Weights of a small GPT-style language model, trained from scratch on English Wikipedia.
Architecture: RMSNorm before each block, no biases in attention or MLP, untied embeddings, exclusive self-attention, value residuals, hashed n-gram embeddings, an embedding shortcut.
Each number is 500 + 50 x the weight over its row's rms, rounded and kept within 0 to 999. Layers, rows and columns count from 0. Numbers have three digits each. The size before them is the row's rms in percent of the matrix's.

# layer 5 MLP down, 192x768, rms 0.077, rows 0-191, columns 160-191
104:459417499424504582549449404488430504538472516449488513497569497463446484519505537555439583503459
096:524630522555500485541434437566437479455481576502495500498383522517554504448506444483645376505426
093:506490482510505487570548500494514478511493522491495552496379496495450473536501605529456498503513
115:492455597388496569539486526432452537503474566449503489511558510523474547529483553558517481508419
093:480476555563500445550481454480467484471464543496510412488607585452395480456518542505544421508479
105:496384425487492514454485474472396402453476492457501413507460406426456601530511471389377471495564
102:511571525493501456561523535563509404502531537483497478498538393575521448443501493437469600510498
104:452451501540499541531422482496636435425554372523488701501550535543497449478500454567408378491461
098:575606476556507466480516529575512521512618455677500509507470557635546541504499504501554415504496
103:609479550565498478511473467510578452463640651456495505505451557492442477445502529528571421494495
088:489530541534497395465474494409435550459576437585507465493649493477486524586496486603466553511586
084:558436456507494368424479494593546471407475471482508510504487432455458445462508480467548345496492
113:516591512437498463580429392610498594483618503546495561500478484531524451408498503485589419494431
094:530475543460497581454514451553545470409457517486510412497556553459463589519480559533456514494547
099:476538547435509481481509638477494437459448489503509571494386372422603470479498472583413615502554
098:547501497541502596412467530462407409585526477511488535501607515534413534484495621524521405503473
110:463515430545501518465526503506524490565527417466512493502733478443475413537505560488345517499621
094:466599565601493462471513528494480565543470430515499396504442482403453451561493602523522484494464
095:408309533481507518446520473541445497539437542505499454490469491481529484537506480542487534496500
120:514526530436493496539492538401511474491383498467497603499472497485532476432492561580586314514411
093:563505611566492538430448407515522500533503593531507441498447486493417452558508532661534603490452
106:494605452525495393484567508575408510523472647584501444498510455432602522551499476473609614492524
094:494626571513490606477456408528480525462462404461519476510481501597481533555484562490472514490515
106:546417500517504521400480437505429468517427529456507366493564467440441571576492497470418456497524
091:505454450492503542510429396525446514486449419565497425511506487528598463513510597458506591508590
090:464467536465494450514445558542565490469543419504478572513624514516532463564485536371512526495481
105:529519481443493522437475477497475524473556548452505574487456448543505514445525470470444621505533
105:450411443491494386542534478399543453580487427422509489499616483536434492531517543542378515506536
095:627456469630489528527586484397486535524438539511517561493412513511398470556517518544403537493473
096:552417492467495507541450508504584421466483528557505559514569554517502522500492409489476448500462
102:493515445550498516439475486679580507537502595532506442502281477519534528494504541387553521501507
093:475461465564510409510552569440381542545414496462498427497489556477444492502507524541539442519472
096:434478536440483415406485457450505525488548430543486496503492522401535506457504507385417514495526
099:564474469454503545502450543596454474457470602437499446497581475405540467433466581465457587485579
110:572540504443498487417485457665476460515429592523501624499479484431440522495494461577608493502529
095:492492537517502401508485456488465464451476524480508426515455447373493403524509471652487480507446
102:475482491484502597531472545494576430577445419509501447502538478491481534556495544507411492500461
097:519525489481503512541525509504394481437603475527486540502496416580493566461496466472396586497466
102:461526550440507460547543521582459500434421586492521573508475445525543541534509414512504493512502
098:383533476461511586450522584497448512437455555564515455481439474571520461478509527444513473515488
108:490464470542495447463464432625484475496466502501491598500308487502507458468488435459546493496467
098:516497465476497533521473532532390451528563618457505580497503534496474473542486475571662531490515
103:490445482560499439539508557475469485493479419481506508506528480484513477497500562468456430505528
100:538448490461506418577519492516560547500442550505488456496511428505495497483505585577471466500427
106:552547509594495692478536406534412449455536458463496500503361432534484510512492595495375531483487
108:557585437516498471527522417572460464557412638539488511496442541471427456476518453538624293497493
095:543544508516491490470535477645551503433507631584491554492465467548526512482501448471488553509512
100:561585476582494464471445465472498477496393549626481526497337536559496475475503466579543403487468
092:625480528513509593519544527501603457490559454468513546502423460544497542494482570440484467500486
107:546468540541501406494471403460551500462552592519492542494572483485484475477494459459547599481503
104:436473530502501469555490496464436523461451553498485614493343568546493501392493537497700417503451
105:498550586601498416519392436516504531394512513507514509502498558511498456395496428460515517509458
105:547500515531502619592453563457507515514510550514500663501491472536500440523495471578498521485482
099:525515549399488358512481521472495455531443648406499436513438471485486547465485527468468518495411
087:465550479526484432511540526571475527530471506446477545493444455487568525518516481533582576499528
100:451516406437492471538542532507404515466493463532505360516558523529514524413521449468583467504518
093:364475522538503519488537528495437540579518442567490455523526557470552598562480437500422456487445
095:554436479473503604453568454419555443440423503452514480501505471531603547511513539538507470520477
096:542554534511495512463520459544405517523444560484494534511518545431491512512482520509496501500581
095:569502518518497532538445572569580439559434433516507708501338455510441511463507460526553501496386
099:505479476497501587397526469574508550529549596488494451504398439541485568568477588498471587497635
101:448560412470499516511419556502557489559559439536512559490527548412498421478496549468639451499573
103:487522424465511450484449520459487485555468447517493572489543522522551516460503515418445570505567
101:438569481468488346457454553527527501514490494417501544500373563503462520496504486559586526489529
098:584559567581498505488469488528594486462470495488512513508542491401521508492503539483470490501588
098:516474424429500542527536468509453569526504531476480514494491490518497488444510451433619378505423
097:434487469593501439404449520518560469441534464494486447491532495476624563505509552519375457494440
107:509500456463508428469502492503440529511526597609493555492434550467520443509510461475604461498492
092:434474508448491485526551531481438493555540446484507646504450521488372475452509489528626376497474
096:550542492462516513470511526462613518479474495519486597490411491508524517499482530565482496497508
098:540429525522490540456539442539504458567486525539519465520365474465587498524495554475527468492401
098:469444557484492471543524563452504484507456519433492490506500553460411512513493588492367488497486
094:526440458515497558458401507609451442436484543515500408500623520427558523549493547503509435501561
094:453503483545504444464535508468587535478458437498472509491521562437492496465494635481311597495494
104:469409471531506494516530432472446557536585582385504519491476462479521423566496522530318512501530
094:477481463543500560504541507487524466520439612555503551509368514495567469485487499463658432494406
103:431419471519500529513450476441380391417552389528495386503653496453566447496497488372361530491598
096:490514550582505486567453551517516418456506443461512564503496456495409446482490519430443515500497
108:554573523500502515489513469493480439580539480485502602498579511484467477493512403466434482518484
118:540515513540498522559418496445528510474564556524494516507438571520476495436505461371532538499520
107:470491442512504451571471519369508551498577414525490475501545578519463506503496526599442385500511
099:464544524513510524555517505526524448473511462373516472502442499390465534469499463436473418509565
124:434491470488504409529451431527480578467523439475501472502559461463510507536494519539499452493508
092:556575502461496531504491533494489393547379457453512396510410522468471607474495506541467439511435
096:496578511458495433496566561537505410479524549506502464497463537568518505566514480486356553497463
097:559515599611507472455485479554535586488566595505505586496356455574575498520513472610544590518530
092:507479452419496468541505454550518454489439520432518503503628460572509497498502481598470420504461
098:554422551476491529415480502490551521425581546572486450501628479441518518584492481445527531495490
095:478531469509504487490442532620533488473453466544494501496396441501440469471511404535404558496480
114:551481500534503462534511473537388506398504591534496431492516477477590499478507513421495577502497
112:440627471428493443437429487592492429495543428515493606502381529558526514475512518420500504506424
088:478485535541509508459443483475514568502501540547489402497528490474492496619507512532366477498506
107:580430428431506486521513431565534508403556511473489476495469469566455530474494464436389524495420
093:449540522495494426436561497549580562498580474506517486502593480435457494513512552501487502509548
102:621625516504503446425592474538527430519458581586503441504485493455517559586502534588629404491527
093:451403401486498579475472474440544552536458457486503439503563532523530438539508562474378480509564
102:553540508558501514481469518545505599486525536529496533497623415549462528535496525436655550498499
103:571426568564496550507416450501456481503547570503510496509371489497543554422503524513590555502527
089:559553430544506487533491487483469489454557425454498476497547464559466530530511517550500442509556
089:528611538504507474481533478555491453582441553499471369492524383437487536528508476528585608510532
093:515401514583514528520539528467469567499545427491517398499598509502446528487492533472434474503575
100:502521483440501557484553502494513481523474538502491448499578514480469484546495548495420467499574
096:537534418407498505527537394487504507457500531525493513507632437451489495523481499516623530485551
088:521525467503494558515467487384509452349549499469521473501600465517498499549492474563582520489443
093:495504402477497537434500471575443471449422536490508442497571526522491480487492512493609401514489
093:469539540493499545415584448532402429511429512451515505514474480411485479587484412564433567505498
105:503602530442504567585525475530492532450548464430497483496458542476493442480499533480552454485506
114:530511500493506516472518529541596521540436570529496384502464467548536547569503522624538459513494
085:469576572515491468492614520559576461494486530603495561506403427473499490523485538411533570496521
090:453518469504488550471479498582429463494450534408501444511552437414405463513492443422497550486496
101:550536479541501628489486488508505562462476528545511521500304500491514476433490585424584452500517
108:476585509473513505502517429519499527470489510519501441510489551488495441523489487438604495505524
093:525468521494502495513472424538545458583441519444503597501337482426524501546493509599515538488501
112:470408502424494528491465476329600551467574495448483482496390489483527472555498602510638420495497
093:393522437463498432387440516515510512497537494523494404492553430331482450456507478537617445489419
097:458510457487502532529513456488482458538565410498516596501536506548455474530508472454475475510558
095:557524508507497416570495490421514524482514537364517671510425470541510539519520465454527401503435
093:560467464516488704503478520476406475531579499441519429504390549570637488375504529404449577504426
098:474482503518495593472496448444395470447585527468507494509455475463556472383500512412410458506410
101:507514462503487487486428475441558521517528485556492550503464519539583512477502504486569461502416
097:453415539600502518497466469579490510491514557539477492490306417503482452462490358525439502492419
101:421534458551498378448464533465517538518472530571502568500551563493517466538496512571501484497475
092:500491592538487583475531538496471444487559457509488480508499530574465499581489439582350659500400
192:433481425390496493482517486573534487473501476442488466501559487435465468601475395549551466490495
093:486404552478504422516468520473519524500592502386508620501412521419487440484494544414353477501481
111:487490506493497419556503541560433503512428572442511514507501509514482523477501499553602445500410
098:650573501512494459570474492536428550526471553665493518493476552451497534528512489586512343509554
095:474592596419496489413628515511578522523486584423486564501393474461479475527486455600641523487444
091:484395529572503514525511510526454485470447488486518493497335556455539509566510522387328571503541
093:455582448435498500552456411454496558521578650559513327512541501471576459554480542574602474501482
105:569493492567513595506477487657510541420519569511493321496575525481562514503501474414516523510580
105:592582526616506552502533500544472448492490516517493344488591559501504504499501484389472541494475
098:510516543523497511503473465514557451507483470507483529493556490515515547480513558564553477503423
093:413570487603500447514515511498575494515551401460510566501564377503507481506509468593411616498508
090:420517409504505515545501455521417461495417450442511563502605509491509467569513437553559469498611
090:576453528440499459514452514475549409582549482496521426507527415621522608506526520443540577516518
099:485503538462503377520603560540622541535497534496517616500436506534489449437487479506492548497503
104:498431575549502528556466493454548471519444577526506543489476465528446516504500513493531436507489
106:509464440389499457495619462398512440505484532425507503500480516507486536519499457577519444492460
092:392496516538501618513457502592572451496484491544494552494429556502475517484505510451601454510415
112:547445552552501668453617553398478426486450442475481623490523504460438515479498427471379558496512
088:441483551572500450408558387501529537535504473536518514495477484475452483526515475415534492509465
102:495492448600505492543414450485501513539469495492493544496609586584571494469480493489483441475420
100:480681552545503499468460456567557511451495476586514584497469528459540546556495516590606510499495
098:476478481453500535509520515560485405509410460475509564504516488494487471473514428513651526504545
094:482554516534502589509519505407563586416517472489498573509508414539552454492496622610521510496422
096:539454438491498529573499546587486417432490391399499505500612472446495491444520511561471483501453
101:401451551590496633538504482490539546520538474458494503502350547571487513466490485566482469509447
099:475472510507498523530468519578504550447454481502496550501536514493468451405485502441491500498526
095:413487465469498588510410508519492451477480454542483634482342441525595450490505472480424614500429
106:510478511441495566502591549389450393491539404479511641500519420514527519516507482488292537499450
108:444542517453499405421535503508526450408494513511509595499334459477506435576491590560464503500416
096:477416449334516566501502542529501409532417454416486526487487512428514490511490482459475422491569
099:491350460488499604542498465440545452586434454553492494505447494524560501505503598636399456508498
091:589539417521502521499561482646550446431508469533504472496484445495483476472508467623523473492497
106:561467485488491511456542564382612436507465523532511465504546518423443491477507555504381490500475
086:432398454498511545546415487460432468517494488547477610480364488577668542488471476476536478496499
099:416456525514500514494426498463471485453558518566491591508541397450506450530500442482352406500426
096:553505455494501571423533452461434510510467494585512541494507499486449579472503476530595492499471
095:582444519480503620474526511431466498495461473501510473508470500520503516497468588516481417493529
106:436593525493496428531437494516515430515501513578489542506352498540490500421489427533568525486406
092:454504467468489514483470453563485564506388438491495449501518516463587554531501439511650456486479
110:474514489597500600466422495450510523565514542506510531494623517500511497532496547516607513500477
093:456490464516503550520475438425457519456523543472502498495568447587484517432521473550609566508434
088:476464566384495477478454493526419460462494541472517483503517461526487539401520481435503360507481
115:504470510494498499464496483492499531528427517494527494495499502543493522567512541644524426517532
107:521475527541495577513478491453530511506579449487523503519616468592489523572491486602369527503506
104:491617571577490487503521474513479536531523566507475590496391468582499500574489539522652561512642
102:557486476499508552478486424486509503480624508468492455493536453488564554518498655546452470491526
110:533437431502496513527528464559475526427505462489505378501602477486530489489494418489376484503587
097:545544433559498609481445501504491512475479617426496472492453493616463453487500483500603461500514
096:533509519475509614547535445509625439544504614524470493486446417469544569510496556511644475506476
098:498458491522503457490479452410432594466560535440482506490483554417514465492509520610618380508504
107:535566506544510567513457558495455459536494543553513460494621553529449414512518587550475636500492
112:461479523540499431461513479441489426501438656466499426496461505461538514487482412336609537494509
088:576666547513489463438588469589525503427519533507518455499591474422500531564511474477549531516515
095:491541425435502534543535542482525521502594469443506539494405460533438475539488568488465508499576
091:548510490489511491485517520449558466567505495537490531498600497510421493495493505464469448511557
111:439407516465511433529488443399514468573454613496496447493398493554556516524513416490635526512399
099:464468567616495452480497494402489479497530513488506596493487472460512421542503521473408630499458
105:588544431518501554564546484449563495490491610470504404496600537436529474494496517516467479510571
098:540552591534499442480541404499497521502489517568512374505511456431439583449511512443395564502520
096:483653481453496501410518572553346578440491507367483493515630498520427574446506454537438637502481
093:484462484506489402516556482524657532548427446507487423495540540433573427504517595461433523517513
095:476438489484502360455550485517529515480547509491514510493528517407452500531485502470566345496612
096:532560473471501555469507485529494513461462470542505596507280422515541513496480394495546501504437
098:465490505497493449544465472478516515446416536578504582501615507482546476456500540508431554501531
093:610465465548506481540492444558484423504611541507498560488349450492425496532475630457520441492520
098:489458540498488554521470482514469534545475510482510496521496527453440512517470620512566400499507
099:536479474419492499480470478422556526426618466514491570503595434508615538530494576454429501517478
088:505498493495503528467494507493424420490481408425525520501634508484465494500502481473440431505478
099:482478562506497547555488566463518454571355500538503521501571489478585512565503571571507408492479